config.toml
norm_place = "pre"
norm_eps = 1e-05
bias = "none"
parallel_block = false
lr_mult_up = 0.756
beta1 = 0.95
batch_tokens = [32768, 65536, 131072]
max_seq_len = 768
Each number is 200 + 30 x the weight over its row's rms, rounded and kept within 0 to 999. Layers, rows and columns count from 0. The size before them is the row's rms in percent of the matrix's.

# layer 4 attention value, 256x256, rms 0.0531, rows 0-21, columns 128-191
096,202,181,153,186,139,280,170,191,190,190,225,202,217,211,222,204,219,208,155,214,223,194,232,176,158,210,249,212,198,186,172,184,207,187,212,170,268,231,190,196,154,254,182,229,226,233,190,212,243,191,238,162,254,190,174,193,128,180,194,226,221,213,209,212
090,203,216,191,209,197,196,210,205,136,225,181,198,224,173,197,195,203,180,213,166,207,181,244,208,208,163,242,145,151,200,279,214,193,214,198,218,143,230,212,208,195,193,184,200,174,193,258,189,198,206,202,217,232,187,230,202,177,145,186,155,151,233,165,194
091,209,212,223,269,231,165,209,228,201,194,193,233,188,188,209,221,205,223,195,232,185,205,189,220,192,249,155,203,227,196,216,158,204,190,157,190,200,191,144,159,226,157,171,215,223,194,207,181,235,144,204,167,192,209,227,164,165,211,201,238,167,174,220,227
078,216,180,140,222,198,214,208,217,192,195,133,166,183,204,215,215,190,198,237,184,212,214,186,237,268,172,165,291,199,206,159,182,182,202,193,191,216,215,251,208,204,211,212,199,206,203,152,199,167,204,190,251,205,236,217,261,197,210,213,160,201,194,222,167
074,214,193,227,200,193,207,228,218,235,234,177,185,204,184,232,194,152,166,148,233,222,262,215,235,188,212,227,241,198,232,235,179,209,201,229,209,259,205,212,198,209,217,205,200,155,197,198,226,144,224,180,209,225,192,227,184,177,186,228,163,185,213,197,183
094,175,196,236,213,241,139,195,203,176,201,218,180,200,197,188,200,111,216,185,167,182,179,201,225,130,215,258,180,185,208,274,174,238,192,239,220,256,208,197,193,218,194,208,204,197,219,217,228,229,204,196,163,189,189,218,270,217,218,223,265,189,222,174,216
086,217,178,217,183,237,169,229,195,203,198,179,204,193,218,224,210,217,192,220,169,192,171,167,237,205,205,199,167,206,186,211,139,196,210,191,225,168,200,203,238,203,204,202,206,193,168,171,204,107,191,186,199,109,213,207,211,260,221,233,120,214,215,216,153
089,192,176,178,187,183,217,214,169,222,169,219,189,188,180,210,205,151,179,210,195,190,167,218,185,196,250,205,167,255,160,152,135,209,181,227,200,172,186,151,222,184,225,196,186,170,193,222,200,121,166,222,231,198,245,197,208,247,198,166,162,233,158,191,155
086,220,181,192,185,214,220,175,177,261,216,184,250,176,171,200,187,192,141,231,246,200,108,139,194,120,175,236,210,212,199,126,232,184,211,207,203,192,192,212,238,198,197,172,210,223,225,182,171,133,190,203,206,237,177,190,209,279,180,140,203,224,207,217,214
104,187,192,195,245,207,219,186,209,216,190,263,237,201,174,202,197,224,229,154,216,182,199,193,222,164,150,240,189,249,197,153,203,198,201,212,147,254,205,209,227,193,181,192,254,204,253,167,219,255,168,242,212,250,191,207,203,197,208,173,237,177,191,218,222
080,211,181,184,214,204,204,152,228,219,213,120,197,224,221,218,188,232,210,192,236,205,206,250,210,219,220,126,295,209,170,194,192,174,186,192,166,229,199,223,159,173,190,193,208,234,208,146,224,212,198,218,202,168,240,223,169,187,188,160,246,200,203,229,194
096,197,194,153,173,183,189,180,179,230,206,160,176,206,222,212,198,166,197,208,234,210,144,216,217,135,224,167,212,220,194,190,186,190,229,207,193,193,215,196,241,196,203,203,225,197,156,160,206,123,173,237,177,165,201,225,194,203,179,213,217,212,211,201,236
097,213,211,229,289,175,206,172,190,135,207,230,211,175,183,201,200,226,183,206,200,200,230,234,155,265,203,227,194,249,236,180,198,191,182,218,205,202,217,222,251,207,157,185,257,202,171,217,185,256,181,225,205,270,183,202,138,231,195,215,170,169,237,184,171
087,218,213,190,304,225,174,162,211,207,197,169,226,176,208,203,216,153,187,214,209,185,226,216,231,177,219,196,194,266,231,180,179,190,231,211,163,204,191,188,291,230,177,219,232,208,193,203,213,136,177,203,187,180,190,213,206,216,185,214,162,190,204,215,216
092,214,183,157,146,153,209,201,206,274,193,226,198,189,202,213,191,231,159,207,206,185,168,234,204,212,228,88,226,260,177,202,164,221,188,155,206,190,198,204,166,175,244,199,205,211,153,126,196,181,214,201,225,143,213,207,234,247,207,240,169,250,175,203,131
089,213,208,216,103,169,267,161,179,203,176,230,246,186,189,201,191,221,213,232,198,186,194,143,197,199,168,209,189,204,179,130,202,234,169,211,202,190,202,232,238,189,229,207,171,212,211,135,176,144,200,237,207,213,184,182,275,227,266,179,198,256,181,220,200
081,194,215,203,170,181,199,173,176,197,194,224,239,203,190,166,190,233,240,187,180,195,160,188,171,195,248,150,181,234,189,221,179,230,205,190,209,275,195,165,159,186,166,172,205,236,163,224,174,250,189,150,206,198,227,172,158,203,203,202,219,237,184,180,225
103,205,223,160,211,273,197,210,221,163,196,145,181,189,209,216,197,144,198,204,161,203,246,211,226,203,156,240,215,166,197,182,191,209,248,194,212,190,189,195,149,215,191,224,168,159,209,199,199,169,178,170,178,186,221,209,165,274,190,166,226,177,219,177,193
089,220,198,198,201,208,215,190,214,162,197,156,272,195,211,196,193,204,222,228,181,191,105,152,187,150,243,146,175,184,191,185,184,180,189,204,180,210,202,210,227,227,194,177,186,236,168,197,207,203,183,149,223,191,197,224,230,180,181,154,205,221,224,207,299
093,208,195,195,223,176,187,278,215,217,218,196,241,212,209,180,208,138,204,239,215,187,239,196,222,191,183,229,154,223,237,157,150,180,185,203,247,211,222,269,198,215,231,201,185,162,237,191,171,161,195,171,171,210,151,171,195,240,213,223,131,167,160,195,164
094,217,195,191,208,264,129,231,203,192,197,211,195,203,190,184,181,284,164,251,206,182,181,187,193,171,200,170,199,200,206,201,212,209,206,173,206,187,226,210,202,239,130,181,231,203,198,198,197,180,194,208,211,184,245,183,146,251,193,268,162,192,208,231,158
095,211,205,155,209,162,195,202,186,235,217,185,237,205,212,220,168,177,209,155,212,224,228,252,189,224,214,245,198,219,201,237,188,155,194,230,207,258,243,194,147,190,193,205,202,180,241,261,203,188,201,189,211,235,198,186,174,186,173,201,248,174,190,200,177